Each number is 128 + 32 x the weight over its row's rms, rounded and kept within 0 to 255. Layers, rows and columns count from 0. The size above them is the row's rms in percent of the matrix's.

# layer 5 attention value, 64x64, rms 0.0777, rows 36-63, columns 32-63
size [ 80 100  98 118 103 104 101  93  77  68 106 116 100  88  86  93  92  98  83  86 121 107 107  74 100 116 118 111]
[[137 123 142 123 173 140 154  95 120 141 194  98 152  80 168 136 167 105 139 104 126  89 153  89 104  81 120 144 121 183  96 116]
 [112 100  90 111 117 124 150 118 152 139  30  82 159 154 146  94 155 115 136 145 127 154 161 121 133 102 105 101 125 112  75 158]
 [132  65 109 165 117  90 127 118 159  84  79 162 127  88 119 116 196 125 120 116 115 187 113 105 188 155 146  66 148 119 111 149]
 [140 169  97 136 145 125  91 150  49 154 134 127  66 129 134 131  96 155 145 163 134 138 132 112 101 126 108 114 123 159 138 129]
 [176  75 125  91 124 143 135  73 150 116 116 132 136 227 137 123 137 102  80  63 122 177 102  90 105 180 117 120 180 156 150 132]
 [125 145 158 116 113 157 140 123 120 137 180 162 129 162 147 144 125  91 127  85 162  54 147 180  64  80  90 110 111 133 162  91]
 [ 74  88 120 121 140 124 119 165 161 143 138 132 144  93 116 145  97 125  86 137 146 159 116 182  80 102 128 145 107 133 154 123]
 [189  81 149  88 150 175 143 191 146 200 133 152 125 120 115 152 115 158 157  89 171 160 113 119 165 153 115 161  81 156  83 121]
 [111 193 118  79 108 152 112 122 128  83 189 182 108  96  92 155  70 144 137 153  73 102  97  90 144 142 123 129 133 151 140  74]
 [ 97 175 118 121  89 138 123 163 163 100 116 153  72 121 148 153 140 136  70 174 122 130 106 119 151 109  74 115 119 116 166 131]
 [168  99 110  99 125 103 105 129 164 164  75 128 121 153  78 138 178 118  91 159 101 107 106  80 193 146 159 112 115  74 114 147]
 [ 90  72 147 131 110 135 122  93  92  78 137 124 143 103 121 112  95 130 134 144 199 132 183 118 159 112 106 116 198 107 114 148]
 [116 126  86 127  89 156  97 104 188  95  62 171 151 139  95 115 149  95  85 121 126 168  79 127 101 120  82  99 120 108 166 126]
 [140 103  88 173 103  83 121 103 119 107 100  64 174 157 158 166 143 108 110 151 130 197 171 128 108  81 129 117 162  90 134 149]
 [168 124 101  96 126 168 110  63 116  92  62 137 101 116 125 154 148  71 110 174 123 162 192 111  80 210 144 125 143 124 140 170]
 [139  76 131  57  94 118 105 103 146 136 100 141 117  77 118 102 131 147 113 137 167 109  82 169 124  90 149  79 166 118 172 157]
 [ 62  71 143 157 191 134 128 213 100 114 142 121 155 126 121 146 103 119 138 150 168 101 151 154 161 119 140 160 116 195 140 109]
 [111 172 146 134 160 103 188 164 126 194 178 122 132  90 121  96 122 131 118 208 154 164 105  84 132 131  55 149 137 112 130 111]
 [148  43 117 133 154 156 154  91 133 120  98  89  95  90 107 129 156 175 134  93 173 141 114 110 232 117 121 101 148 145  89 161]
 [118 172 149  66  96 149 132 112 166 144 105  96 133 122 168 154 106 178 106  70 112 158 151 161  87 108 141 144 155 143 117 161]
 [ 90  98 189 106 123 114 176 103 127  77 113  98 110 147 111 103 122 154  96 121 122 121 140 145 201 111 144 172 116 142 126 153]
 [148  90 116 121 112  67 118 141 125 127  96 103 159 135 122 122 153  89 158 160 114 156 158  90 154 139 122 152 127 146  82 107]
 [118 128 162 149 114 157 128 116 100 140 192 141 167 141 154 150  97  69 161 162 103  82 118 139  92 128 131 129 149 112 123  80]
 [101 134  80 126 160 146  77  94  95 134  83  85 105  91 125 159 100 141 117 172 115 166 133  58 146 101 163 113  92 104 133 135]
 [146 133 135 134 115 182 143  89  65  77 181  98 112 163 138 113 137 165 135 122 121  87  99 132  38 135 108  94  98 136 151 127]
 [148 127 120 135 130 116  89  71 151 148 100 117 123 124 105 127 155  98 135 159  91 183  92 129 167 117 128 115 173  58 137 169]
 [ 77  78 136  92 152  67 155 137  99 115 103 149 147  65 166 120 139 125 137 158 175 153 153 171 185 105 178 138 122 137 126 111]
 [138 155 142 126 148 122  91 104 118 171 134 107 166 104 118 110 166 101 177 128 107 166 169  90 120 125 185 179 159 106 113  55]]
# layer 5 attention output (transposed), 64x64, rms 0.193, rows 36-63, columns 32-63
size [ 89 100  99 106 111 100 117 113  96  71 112 113 102  77  93 103 104 109  82  97 127 125 108  85 107 130 120 122]
[[ 55 123 112  88 106 153 139 136 123 147 123 130 180 143 143 133 118 183 118 110 139 109 137 209 156  91 158 166 117 177 112 123]
 [183 154  81 159  55 110  89 136 126 166 114 121 128 142 169 124 151 171 116 123 168  83 120  52 134 133 111 128 115  91 131 155]
 [155  93  95 131 170 128 148  64 116 132 148  94 112 166 108 173 102  82 113 130 163 128  89  95  57  84 115 129 108 139  84 179]
 [ 99 138 147 150 102 153 155 117 105 106 107 177  98 112  82 146  86 149 130 122 126  68  93 168 136 110 127  99 178 154 153 119]
 [186 122 136  90 115  60 131  91 150 164 162 139  87 105  97 144  92 149 127  90 116  61 197 114 136 145 132 124 175 107 121 133]
 [138 109 130 123 149 154  93  79 118 117 150 169 133 112 120  72 118 135 134 126  32 133 134 179 144 152 155 193  93 146 144 116]
 [142  84 153 133 121 194 114 117  87 129  99 121 112 121  77 122 102 123 193 118 144 181 166  97 113 184 136  77 106  89 154 137]
 [129 150 186  57  76 121 111 183 162 113 146 121  69 109 151 144 149 152 127  54 144 153 146 141 159 189 143 122  94 130 115 166]
 [ 68 130 144 100 150 154 125 136 155 112  80 124 130 119 133 157  85 118 141 155 145  89 153 193 180 113 150 115 164 195 140 119]
 [156 185 152 172 105 158 149 134 187 175 169 122 108  98 155  88 180 187 119 144 111 115 132 154  72  75 114  91 137  88 147  94]
 [112 162 158 139 124 104 133 137 155 150 156 142 124 134 194 127 122 145 103 141 149  97  83 116 163  58 106 154 162 147  59 121]
 [111 130 100  96 123 122  97  99 179  55 117 121 123 162 149  98 114 123 195 168 146 132 120 121 106 124 130 137 155 161 111 129]
 [165 140 175 141 123 135 113  77  77 192 124 129 145  71 150 127  94 122 132 152 107  78 179  85  94  97 133 139 139  75 149 117]
 [139 137 100 142 119 115 165  76  87 148 162 123 135 158  83  81  75 117 149 121 148  96 120  71  92 151 113 107 135 172  85 140]
 [138 149 127 150 179 125 160  71 121 112 118 110 102  76 116 130 154 145 125 142 155 117 112  75 130  95 106  81 148  96 170 117]
 [122 107 135  97 141 181  89  89 122 127 117 170  79  88 122 105  45 123 163 152 125 119 109 163 145  78 136  84 130  95 129 139]
 [163 104  94 155 119 176 153 133 129 105  84 107 118  79  95  82 183 122 151 108 143 210 161  98 118 198 131 155 108 126 150 134]
 [ 78 138 129 133 104 190 176 148  98 160 157  99 134 187 121 136 105 135 137 135  92 132  81 198 131  74 148 119 117 208  69 126]
 [ 90 148  85 107 126  95 162 138 144 131 163 144  85 138 178 102 166 118 127  74 161 145 150 169 112  60 116 140 117 146  83 130]
 [150 184 202 125 114 173 106 176 168 176 197 112 130 157 164  87 133 149 108  82  91  86 125 129 136 146 102 134 128 117 192 120]
 [167 128  55 131 138 125  77 168 211  90 106 142 101 160 145  84 185 138 126  80 138 156 120  74 165 168 102 121 109 104 129 145]
 [162 102 167 124 142 127 151  98 150 135 115 109 114 170 134 114  99 176 111  99 151 137 138  97 137 120  97 164 132 249  46 155]
 [ 74 163 102 152 113 133 133 128  76 113 102 131 206 109 119  59 158  76 103 138 130 162 132 143 157 134 157 136 135 213 138 105]
 [ 96 155 108 152 100  69 138 129  92 141 113 102 165 152 128 196  87 131 165 156 195 108 137  63 103 106 143 109 149 119 152 109]
 [ 85 115 128  98 165 131 111  99 102 131 125 162  92  92  83 160  55  97 144 147  75 109 175 174 143  93 114 176 155 103 174  93]
 [143 169 129 154 163 105 138 174 141 154 174  98 133 132 150 129  89 141 123 123 165 135  56  93 102  63 114  34 150 148  90 139]
 [163 115  69  87 116 129 114 148 150 137 121  70 135 126 157 104 157 108 136  95 189 221 140  76  98 184 105 130 100 151 135 158]
 [112 152 176  84 147  68 156 206 138 146 137  62 173 126 154 154 143 158 123 140 117 130  99  95 140 145 149 136  78 153 115 141]]
# layer 5 MLP up, 256x64, rms 0.211, rows 0-71, columns 32-63
size [ 94  96 124  86  95  88  92 103  96  93 105  94 101 104 124 111 109 108 103  88 100  78 103 104  93 104 115  94  99 106 120 113  95  90  92  94  99  90 109  95 107  98  99  98 109 108  98  95  84  88 101  95  95 118  96  84 116 122 103 125  98  91 100  95  84 100  79  99 105 102  88  90]
[[174 115 115  74 152 149 147 141 130 150 115  90 112 160 143  55  94 101 175 178 110  74 161 146 184 117  88 166 179 156 127 146]
 [119  84 135 132 168 186 157 143  35 121 124 177 120 143  66 102 101 119 123 185 118  61 154 156 104  90 152 112 133 111 109 104]
 [146 129 143 119 137 158 152 178 149 116 117  74  82 129 102  91 108 180 152 128 121 139 128 121  90 163  66  74  88 141 160  52]
 [114  91 103 186 124 126 188  75  92  78 144 122 124 121 105  25 144 147 120 159 114 142 160 129 143 161  71 138 123 157 125 148]
 [183 106 125 165  77 123 147 152 166 135  67  53 119  89 130 149 118 108 157 116 144 153 143 126 131 135 133  93  94 163  73  99]
 [107 113 167 112 130 101  84  67 208 152 185 101 160 131  82 117 152 182 120 121 125 161  75 164  96 127 181 116 106 112 133 145]
 [163 163 143 171  62  99 109 132 126 156 147 103 119 174 130 194 134 154 163 143 135  90 122 139 163  86 123 123 138 102 187 106]
 [ 85 119 145 127 113  69 200 110  94 120 163 193 128 183 143 135 144 127 131 110 125 103  82 123  91 115 119  70 109 169 147 157]
 [122 122 119 129 140 125 136  69 119 130 172 112 122  95 130 127 150  88 145 109 151 112 155 137  85 135 152  84 136 182 117  33]
 [128 214 162 143  89 144  60  67  92 144 195  98 132 117 132 134 117 101 184 166 139 114 105 109 136 144 191  77 130 145 128 117]
 [119 140  60 114 125 128  96 133 100 146 183 175 154 139 145 190 106  56 129 152 165 125 119 177 141 144 129 120  89 128  64 123]
 [143  78 146 108 143  94  79  71 169  71 138 163 129  79 150 133 117 124 154  68 110 109 142  92 155  96 145 150  61  91 122 176]
 [164 133 127 159 105 118 151 172 127  97 144  80  72 157  69 131  78 156  90  99  85 112 169 128 142 189 167 131  87 101 132 120]
 [115 103 146 147 104 125 162 181 150 129 132 105  56 101  72 110  69 132 110 101 113 138 125 147 160 218 135 170  96  91 115 152]
 [144 114 107  95 117  95 151 100 129 134 105 104 134 103  73  82 153 150 140 135 133 118 176 103 196 124 152  88 109 128 121 118]
 [106 133 102 132  51 177 118 104 150  86 159 117  54 146 111 103 119 119 125 124 103  88 210 202 161 204 173 155 101 132 188 106]
 [166 144 115  86 171 106 117 139 113 106 160 104 109 119 166 113 144 143  52 168 173 179 105  93 104 120 103  57 136 146 160  91]
 [127 130 131 168 125 161 127 188  89 124  81 125  69 104  66 130 136 153 134 141 151 117 156 136 153 179 140 176 130 153 189 131]
 [156 168 155 116 179 133 157 109 113 136 154 156 104  87 144  97 121 146 177 162 134 152 105 149  99 119 189 101  94 154 164 116]
 [ 96 136  98 128 119 130  68 205 102  53 135 143 100 149 147 102 203 135 119 155 179 133 139 116 163 125 131 157 139  73  99 159]
 [160 187 121  75  98 175 135 158 112 122  95 176 129  65 111  99 103 183 109  76 140 105 167 106  79 179  75 170  89 118 167 160]
 [184 145  91 133 138 116 153 165  91 148 115 173 152  98 126  94 166 150 148  55 116 134 136 132 120 132 140 121 157  50  87 105]
 [180 103 159 148 138 155 146  90 141  89 150 129 128 131  76 139 144 160 106 145 145 131 106 151 129  74  61 145 145  46 162 102]
 [170 144 183  95  60 128 132 156 105 108 136 186 107  91 148  96 156 123 134 125 109 162 113 117  87 161 186  98 202 114  52  78]
 [169 128 157 124 111 149  83 111 109 103 163 124 131  89 142 171 159 163 155 152 169 128 152  87  64 109 121 115 119 105 130 155]
 [142 130  94 144 174 108 170 106 196  59  90 155 137  86  81 120 153 134 110 172 149 114  98 114 149 165 171  97 132  94 117 130]
 [109 109 115 125 181 156 108 125 142 155 239 173 114  82 141 114 167 131 126 226 137  92 133 123 147 155 110 104 111 135 177 147]
 [ 98 107 107  87 198 165 146 133 170 101 180 158 107 150 159  84  99 134 123 103 147  58 127 127 166 169  91 149  89 167 156  67]
 [179 146 109 172 139 102 150 155 129 101 150 211 123 100  75 153 150 152 128 130 105 125 137  94 125 113 104  95 189 189  52  69]
 [145 121 110 166 146 147 128 134 190 118 109 105 136 165 102 122 103 150  73 103 104  71 135  91 118 192 115 101  98 106 154  96]
 [144 150 139 112 162  93 118 155  82 150 103 113 101  81 129  88 189 133 168 119 169 128 145 140  60 125 145  53  81 148 127 100]
 [133  88 192 117 142 163 144 140 125 168 139 121  99 123 150 121 125 149 165 146 131 163 136  90 130 128  60 123 184 190  96 105]
 [ 99  98  86 155 121 153 159 182  99 111 135 112 118 111 146 122  97 128 173 148 113 151 112  94 113  84 108 163 102 110 188  74]
 [142 110 126 193 131 112 161 115 140 123 121 108 103 190 143 120 175  82 141 120 177  54 146 109 165 156 119 173 155 115 115 103]
 [101 106 169 148 110 148 162  67 168 138 103  71  88 104 136  92 152 135 142 117 158 169 141  80 114 139 181  96 147 134 118 153]
 [105 162 153 106  86 106 123  94 106 108 145 154 125 177 151 176  99 171 154 142 110 134 153 164 111 104  91  59  97 116  96 148]
 [145 116  79 152 127 113 103 118 168 131 171 142  97  65 115 116 123 193 193 114 147 153 175 131 104 111 150 162 106 181 137 133]
 [ 50 194  86 189 150  97 131 114 137  72 162 124 106 153  96 132 125  87 154 156 124 103  95  87 119 133 182 154 125 110 143  80]
 [121 105 155 137  93 171 138 155  89 100 117  87  87 109 131 138 161 158 118 182 175 119 188 128 131 107 148 138 126  65 138 133]
 [168 115 140 110 105 147 106 188 116 137 146 134 168  71  79 127 174 112 168 134 182 101 110 136 112 122 114 143  85 114 181  90]
 [111 121 149 185 133 126 136 175 116 165 121  87  95 110 165  90 161 129 120 111 185 118 101 106 147 185 120 101 158 125 135 122]
 [132 100 109 146 134 123 165 173 202  92 134 179  95 138  79 159 105 133 112  75 111  84 134 111 126 187 151 158 105 131 174 115]
 [114 129  73  66 114 102 147  94 144 117 126  82 120 118 160 116  99 120 174 120 129 127 176  83 133 130  77 138  97 155 132  79]
 [140  94 159 179  77 106 167 129 198  68 109 148  98 113 132 146  95  97  93 172  97 124 178 117 147 184 147 131  73 178 149  99]
 [125 149 187 154  78 164 117 157 165 116 129 126  88 132  88 127 131 145 146  73 138  84 133 126 169 207 124  99 137 161  94 107]
 [ 94 133  97 128 161 113  66  82 147 177 131  95 104 150 106  99 178 197 101 158 160 155 118 109  61 140  96 135 116 111 152 131]
 [167 136 155 135 106 123 151  84 145 114 184 115 135 153 150  90  96 125 142 167 142 137 153  41 145 156 100 168 123 151  89 156]
 [100 137 148 124 122 158 163 110 140 121  91 131 140 128 143 119  69 127  72 104 184  93 170 108 162 147 164  69  98 163 105 160]
 [118  34  58 147 136 196 131 194 177 152 147 142 161 124  99 111 128 155  99 131 106 175 152  95 175 163 105 150  72 130 129  89]
 [104 138 118 164 119  78  88 138 143 163 137 148 106  86 145 112 121 103 142 150  92 142 147 134  82  79 199 157 136  97 176 157]
 [ 72  98 174 125  84 103  87 139  90  32 175 120 100 132  99 103 164 180 119  75 160  95 106 109 146  92 142  75 160 120 141 102]
 [143 173  92 102 124 117 117 182 129 165 151 137 178 127 189 174 170 142 125 122 141 118 119 105 130 184  85 102 132 154 109 121]
 [121 142 127  99 129 124 136 125 152 147 151 142 164 152 108  99 152 142 145 176  94 100 137 118 143 139 166 104 119 155 127 136]
 [104 137  81 148  82 136 123 188  91  80 140 109 117 177 139 122 152 158 100 129 109 144  87 115 132  95 116  95 136 130  95  87]
 [132 116 105 104 136 140 120 110 142 101 158 152  78  84  89 117 143 146 114 125  93 116 158 111  89 123 196 173 165 120 189 138]
 [121  98  71 131 115 141 142 152  98 144 173 113 162 106  63 118 195 113 168 148 129 148 109 125 157 182 162 154  69 117 144 116]
 [119  82 165 127 130 136 132 162 132 126 153 152  63 102  74 135 163 101 122 144 130  87 198 158 154 185 141 181 125  97 110 154]
 [133 107 159  80 158 106 140 114 119 115 173 133 129  95  89 103 102 109 204 219 170 119 109  78 141 131 118 154  87  92 104  97]
 [ 73 153 120  97  37  89 125 168 104 120 119 119 145 161 160 100 173  99 171 159 113 104 117 105 103  85  85 100 156 103 194 179]
 [153 129 147 161 120 166 175 170 111 127 177  88  58 117  72 119 133 108 136 156 102 153 157 159 200 196 138 118  74 133 151 106]
 [151  49 172  94 139 179 169 139 125 120  95 174  97  92 130  46 145 115 107  99 178 157 150 116 155 120 166 126  78 128 132  74]
 [158 187 112 146 106 148 165 117 129 131  97 197 156 153 150  85  63 134 129 104 126  77 142 185  83 152 154 119 127 125 119 122]
 [126 108 122 191 133 129 198 128 150 126 198 138  99 146 125 160 105 120 121  92 102 145 153 133 134 128 162 118  70 161 110 174]
 [132 133  85 155 139 175 100 144 102 150  92 144  79 115 126 131 188 141 144  86 143  90 109  93 128  95 172 110 124 187 110 137]
 [148 148 173  98 127 175 163 180 124 109 131 107 116 139 155  97 150 116 196 120 126  86  58  80 150 126 137 136 121 130 146 142]
 [139  90 138 139  72 185 171  82 172 140 104 166  96  96 152 152  95 200 167 115  80 115 105  91 182  73 116 100  63  76  94 112]
 [173 154 190  56 143 142 116 142 103 131 129 131 153 122 134 114 115 135 101 147 139 182 114  57 156  91 145 111 136 160 117 154]
 [156 146  83  77 110 133 147 101  61 149 165 111  73  76  70 114 117 152 126 157 133 166 127 162 134 133 102 122 121  92 151 144]
 [179 149 112 125 127 165 109 146 131  89 171 124 151  79 165 105 171 149 138  29 173 136 122  87 119 138 163 124 163 157 104  76]
 [126  92 162 201 105 138 163 141 141  86 172 132 164 135  79  88 112 143 127 129  75 114 177 125 136 171  95 122 170 181 106  88]
 [ 99 150  87 117 110 104  96 130 167 130 156  80  74 113 122 123  66 144 147 157 221  60  72 141 143 113 168 135 145 155 129 127]
 [121 114 126 165 113 103 144 200 176 138 142 138 101  53 104 137 122 135 147 114 153  71 128 123 131 157 155 132 104 101 116 115]]
# layer 5 MLP down (transposed), 256x64, rms 0.0984, rows 0-71, columns 32-63
size [ 97 104 119  86  86  87  81 100  97 106  98  90 106 117 135 109 110 115 111  86 100  77  94  95  90 101 118  99 110 111 124 119  99  90  95  91 107  94 105  83 112  95  99 106 109 109  98  95  80  84 103  93  85 120  94  94 119 106 108 131  98  98 103  92  94  92  85  93 106 104  87  97]
[[143 136 112 125 146 145 111 148 149 125 162 134 150  96 106  88 145 106 111 111 145  76 113  45 124  69  81 159 171 149 140 140]
 [ 82 130 190  98 119 124 158 145 120 117 146 135 148  88 197 118 190  96 117 103 122 113 100 138 142 149  89 136 133 132 147 159]
 [143 105 165 115 181 136 151 141 151 152  78 136 127 175 109  91 166 177  83 117 141  60 155  80 123 141 140 143 166 166 102 154]
 [186 104 168 112 111 129 129 145 167 103  98 159 118 160 137 130 102  33 122  48  90 120 172 162 146 132 119 141 143 128 184 144]
 [117 177 122 130 114 122 171  97 170 168  91 154 139  85 114 113 168 104 170 132  60  96  60 156  94 157 132 158 154 118  78 153]
 [193 131 174 102 159 150 132  85 135 175 103 122 127 119 160 110 177 157 132 115  89 146 147 123 122  74 162 156 119 108 119 126]
 [184 154 123 130  87 106 120 125  35 145 110 106 148 151 118  79 135 117 178 111 131 137 151 198  57 131 123 119 148 146 164  93]
 [162 148 111 109 145 156 130 117 181 116 124 119 112  41  95 127 183  78 138 151  73 101 120  75 138 121 136 186  68  96  97 149]
 [116 159 199 137 141 109 102 103 170 107  73 130  98 129 126 224 116 106 131 142 130 175 117 115  82 141 151 144 135 124 116 165]
 [ 96 137 168 145 118 165 125 141 113 110 149 110 131 155  94 151  97 110 146 190 103 178 153  56 156 176 159 166 126 139  77 132]
 [186 151 108 153 118 127 129 108 165 145  92 103 103 158  88  68 126 186 134  91 132 120 167  56 108 107 105 154 153 152 142 130]
 [127 127 104 147 125 113 137 123 202  71 139 124 149 122 146 170 136 115  80 118  84  96 131  95 126 141  85 178 168 148 187 180]
 [ 77 132 150  75 143 146 106 189 183 159 161 125  81 100 124 173 199 113 157 100 155 122 114 110 116 106 132 147 157  71 111 159]
 [186 122 107 113 141 154 153 174 174  99 119  75  98  80 119 177 175 135 104 109 130 115 166 182 147 168 141 160 104  85 186  86]
 [128 182 113 148 105 130  88 131 101 103 121 138  84 157 127  95 114 159  99 135  89 144 163  69 156 107 158 123 182 209 184 133]
 [125 123 166 115 161 148 167 172 103 116 189  64 138 158 110 191 146 124 127 110 112  95 103 111 131 134 110 145 118  99 122 114]
 [148 134 166 132 124  67 125 114 175 105  85  94 146 147 150 127 147 128  66 105 177 228  80  86 117 120 147 116 165 160 146 134]
 [143 104 177  44 122 132 111 172 109 130 168  63 100 163  67 203 133 139 120 118  97 134 140 208 100 154 127 173 110 132 172 126]
 [149 161 153 145  80 121 120 145 147  61 105 155 128 144 175 112 134 147 125 154 133 217 145  97 145 140 108 127 125 146 190 123]
 [151 175 141  99 118  94  84 114 119 166 144 167 146 169 189 162 131 162 131 151 149 140 114  22  93 122 155 158 157 113 163 111]
 [129 119 160  95 186 139 123 187  58 181 128 100  71  93 120 158 194 147  61 129 156 144 101 157 133  82 125 137 142 124 170 158]
 [110 136 124 106 137 128 118  66 145 163 129 202 136 101 153 112  79  89 132 181 148 134 110 119 217 150 148  91 121 125 117 158]
 [ 78 124  77 132 134  55 108 169  62 130 114 112 134 109 187  92 168 169 182 162 119 143 143 155 169 175 111  84 107 144 110  93]
 [133 106 103  72 151 126 154 131 104 126 147 100 112  86 108  93  78 134 179 158 168 124 151 123 195 212 111 149 173 170 135 146]
 [141 119 109 119 113 108 137  99  79  98 165  80 136 140 187 107 148 162 108 113 172  97 159 152 160 186  94 146 144 144 174 154]
 [130 163 131  93 123  92 162  98 115 170 178  71 125 175 166 161 124  78 191 115 125 127 114 124 131  91 170  94  67 196  60 100]
 [ 95 153 107  75 151 108 120 110 185 138 152 111 127 111 142  90 183 117  94 156 139  97 131  79 167  81 146 129 164 156 176 167]
 [163  96 178 190  86 120 137 129 152 154 123 105 115 137 130 114 158 160 120 155 140 211 109 125  81 140 179  89 106  85 103 197]
 [149  96  97 156 174 129 175  55 104 180 143 155  86 137 147 102 132 110 116 173 153 156 143  98 138 158  79 133 106 118 127 159]
 [ 77 118 138 127  52 131 156 111 159 104  89 119 120 145 135 131 138 102 125 104 112 166  89 118 112 126 102  97 131 121 107 185]
 [147 185 122  97 126 168 126 224 122  95 102 104 106 161 181 115 112 165 103 111 127 164 139 127  78 126 131 100  83 145 165 144]
 [137 128 132  96 107 153 107 100 156 181 142  72 149 151 181 122 148 160 148 119 137 165 100 125 159 104 162  88 180 112 121 118]
 [101 111 115  91 158  98 121 138 179 139  92  98 110 173 127 144 148 161 103  88  81 113 151 168 164 117 133 115 169  97 167  99]
 [105 168  77  66  84 106 131 117  93 141 107 146 179  57 143 139 126 183 173 144 104 172  82 114 112  89 145  97 108 189 127 164]
 [111 165 143  99 146 112 152 189 104 102 138 116 107 151 124 130 126 116  78 154 120  86 181 127 123 102 113 134 126 106 208 153]
 [180 133 144 100 134  73  75 175 108 155 121 131 211 113  68 133 101 142 159 160 164 102 160 123 157  81 116  87 115 128 103  90]
 [ 97 146 158 175 158  72 124 200  92 150 141 126 160 132 110 154 185 129 104  91 100 169 132 133 135 167 111 146 125 182 148 172]
 [128 107  98 101 151 167 138 178 112 178 123 150  90 128 167 181 164 131 144 108  38 173 112 167 130 114  82 125 116 142 133 109]
 [ 99 171 116 106 176 126 139 110 181 125 158 139 141 141 208 158 126  92 117 102 110 137 147  38  84 150 129 136 174  98 115 141]
 [130 130 115 141 132 101 115  94 182 114 132  98 120 165 143 109 126 132 141 114  99 158 119 100 131 125 122 133 153 184  82  88]
 [124 120  79  91 104 154 130 146  87 159  95  89 136  98 174 159 115 144 144 193 142 139 129 116 119 130 171 132 137  98 109 135]
 [126 115 114 127  67 209 144 164 158  76 134  82 124 121 179 165 158 118  83  99 163 200 144  90 112 155 120 133 116  86 101 179]
 [ 97 135 151 112 161 154 180  99 100 122 108 129  99 115 185 181 162 156 160 123 167 189  74 110 152  60 121  94 132 158 108 153]
 [141 125 130  74 137 122  95 141 120 144 194 114 156 149 113 127 171 151 195  97 142 101 101 108 136 136  99 130 163  56 110 166]
 [ 92  74 112 111 133 102 167 133 141 133 124  82 121 147 168 104  99 130 123 138  95 173 135 162 114 116 104 115 156 104 152 102]
 [125 147 132  98 117 136 138 133 184 150 111 117 130  97 124 116 140 162  77  57 164 124 153 154  60 132 144 162 121 144 163 107]
 [176 167 106  83 152 143 153 138 165 136 132 134 114 193 182 153  93 108 160 125 184  98 116 109  91 156  84 151 100 131 107 114]
 [116 155  67  90 124  97 136 143  75 179 120 113 145 106 111  74 151 146 167 179  88 180 135 111 167 101 132 135 145 140 102  90]
 [ 51 174 178 133 115 128 142 173 122 146  78 137  76 114 122 115 151 164 143 159 163 131 130 155 109 123  86 150 128 109 164  95]
 [132 126 132 133 140 185 129 108  98  74 148 103  89 156 158 198 162  95 120 212 102 150 136 171 108 124 101 154 135 101 140  71]
 [152 120  68 106 181 110 118  74 103 122 102 164 146 147 147 155 163 154 127 121  81  71 117  34  99 169 101 137 104 180 142 146]
 [ 78 142  71 199 137 152  93 117 109 108 140 124 157 132 116  74 104 161 190 141  96 116 102 102 143  89 138 150 144 185 125  65]
 [131 130 181 135 101 129 112 126 112 136 150 142 149  65 103 122  82 165 163 184 115 117 158 138 143 116 120 140 142 173  88 146]
 [130 115 138 104 139 121 112 136 172  65  99  94 163 140 127 109 191 173 138 161 109 173 151  82 134  80 145  98 176 107  91 145]
 [103 140 139 137  68 171  73 141 163 106 104  83  73 134 154 116 162  99 136 194 143 105 180 145 115 137  84 140 103 161 131  72]
 [135 130  80  80 144  94 139 159 160 146  94  88 116 148 174 181 140  97 146 145 147 114  87 181 116  53 127 132 119 168 124 125]
 [ 70 144 133 141 109 114 131 188 180  78 160 104 100 115 120 202  98 121 143 171 136 151 102 130 118 136 120 138 115  68 159 152]
 [152  71 138 151 129 113 105 109 168 141 121  91 144 163 130 156 109  80 124 118 148 196 117  79 135 165  73 176 108  89 132 124]
 [140 155 130 117 126 120 199 176 129 127  89  94 144  88 160 114 141 148 112 156 127 171 112 189 143 101 106 114  95 192 143  46]
 [ 73 119 127 113 143 131 167 155 136 119 108 146  95 128  93 183  35 175 142 104 150  67 105 196 134 161 148 175 119 107 160 127]
 [125 143 153 165 105 105 109 183 130 115 127 145 106 132 103 216 142  89  67 163 150 123 142 149 129  71 156 123 128 112  69 144]
 [157  85 152  85  96 149 108 110 127 134 129  47  99 141 111 152 187 136 107 139 132 194 153 100  95 172 107 147 113 154 125 178]
 [ 82  88 172  77 104 135 154 170 172  61  76 158 115 138 155 154  97 118 104 133 145 154 101 119 148 184 146 130 168 113 149 101]
 [160  63 145 119 135 100 181 104 132 145 154 153  96 108 120 112 126 127 177 165 175 105 131 134 120 115 102 103 115 144  54 149]
 [127 201 134 135  92 136 117  73 120 137 154 117 172  80 103  48 134 134 154  73 149 127  40 157 135 141 134 122 140 134 115 117]
 [ 93 115 114  86 114  96 174  43 134 164 186 112 138  87 123  93 135 145 151 151 122 137 191 127 108 121 117 127 125 169 150 150]
 [157  69 153  32 220 165  91 136 138 151 131 149 141  96  78 151 129  95  89 160 157 131 106 130 126 161 137 143 106 124 180  70]
 [102 161 165 171 113 131 176 131  98  94 136 220 131  92 122 114 157  67 151 150  92 102 121 105 126 136 101 130 139 124 131 141]
 [187 149  94 145 169 137 106  74 105 104  94  79 152 132 112  94 129 168 139 124 116 109 155  96  87 153 179 118 123 177 198 124]
 [ 88  91 134 100  81  84  90 124 143 141 107 113 115 151 127 111 125 140 183 135 184 149  89 205 182 157 151 124 117  94 128 169]
 [153 129 119 156 131 149 203 161  99 153  88 164 103 191 113  52  93 157 160 149  94 160 125 191 163 158  91 128 125 153 127 119]
 [194 120 142 123  89 108 102  99 142  92 132  94 131 153 108 142 139  65  78  93  76 163 133 169  55 143  95 165 156 135 118 128]]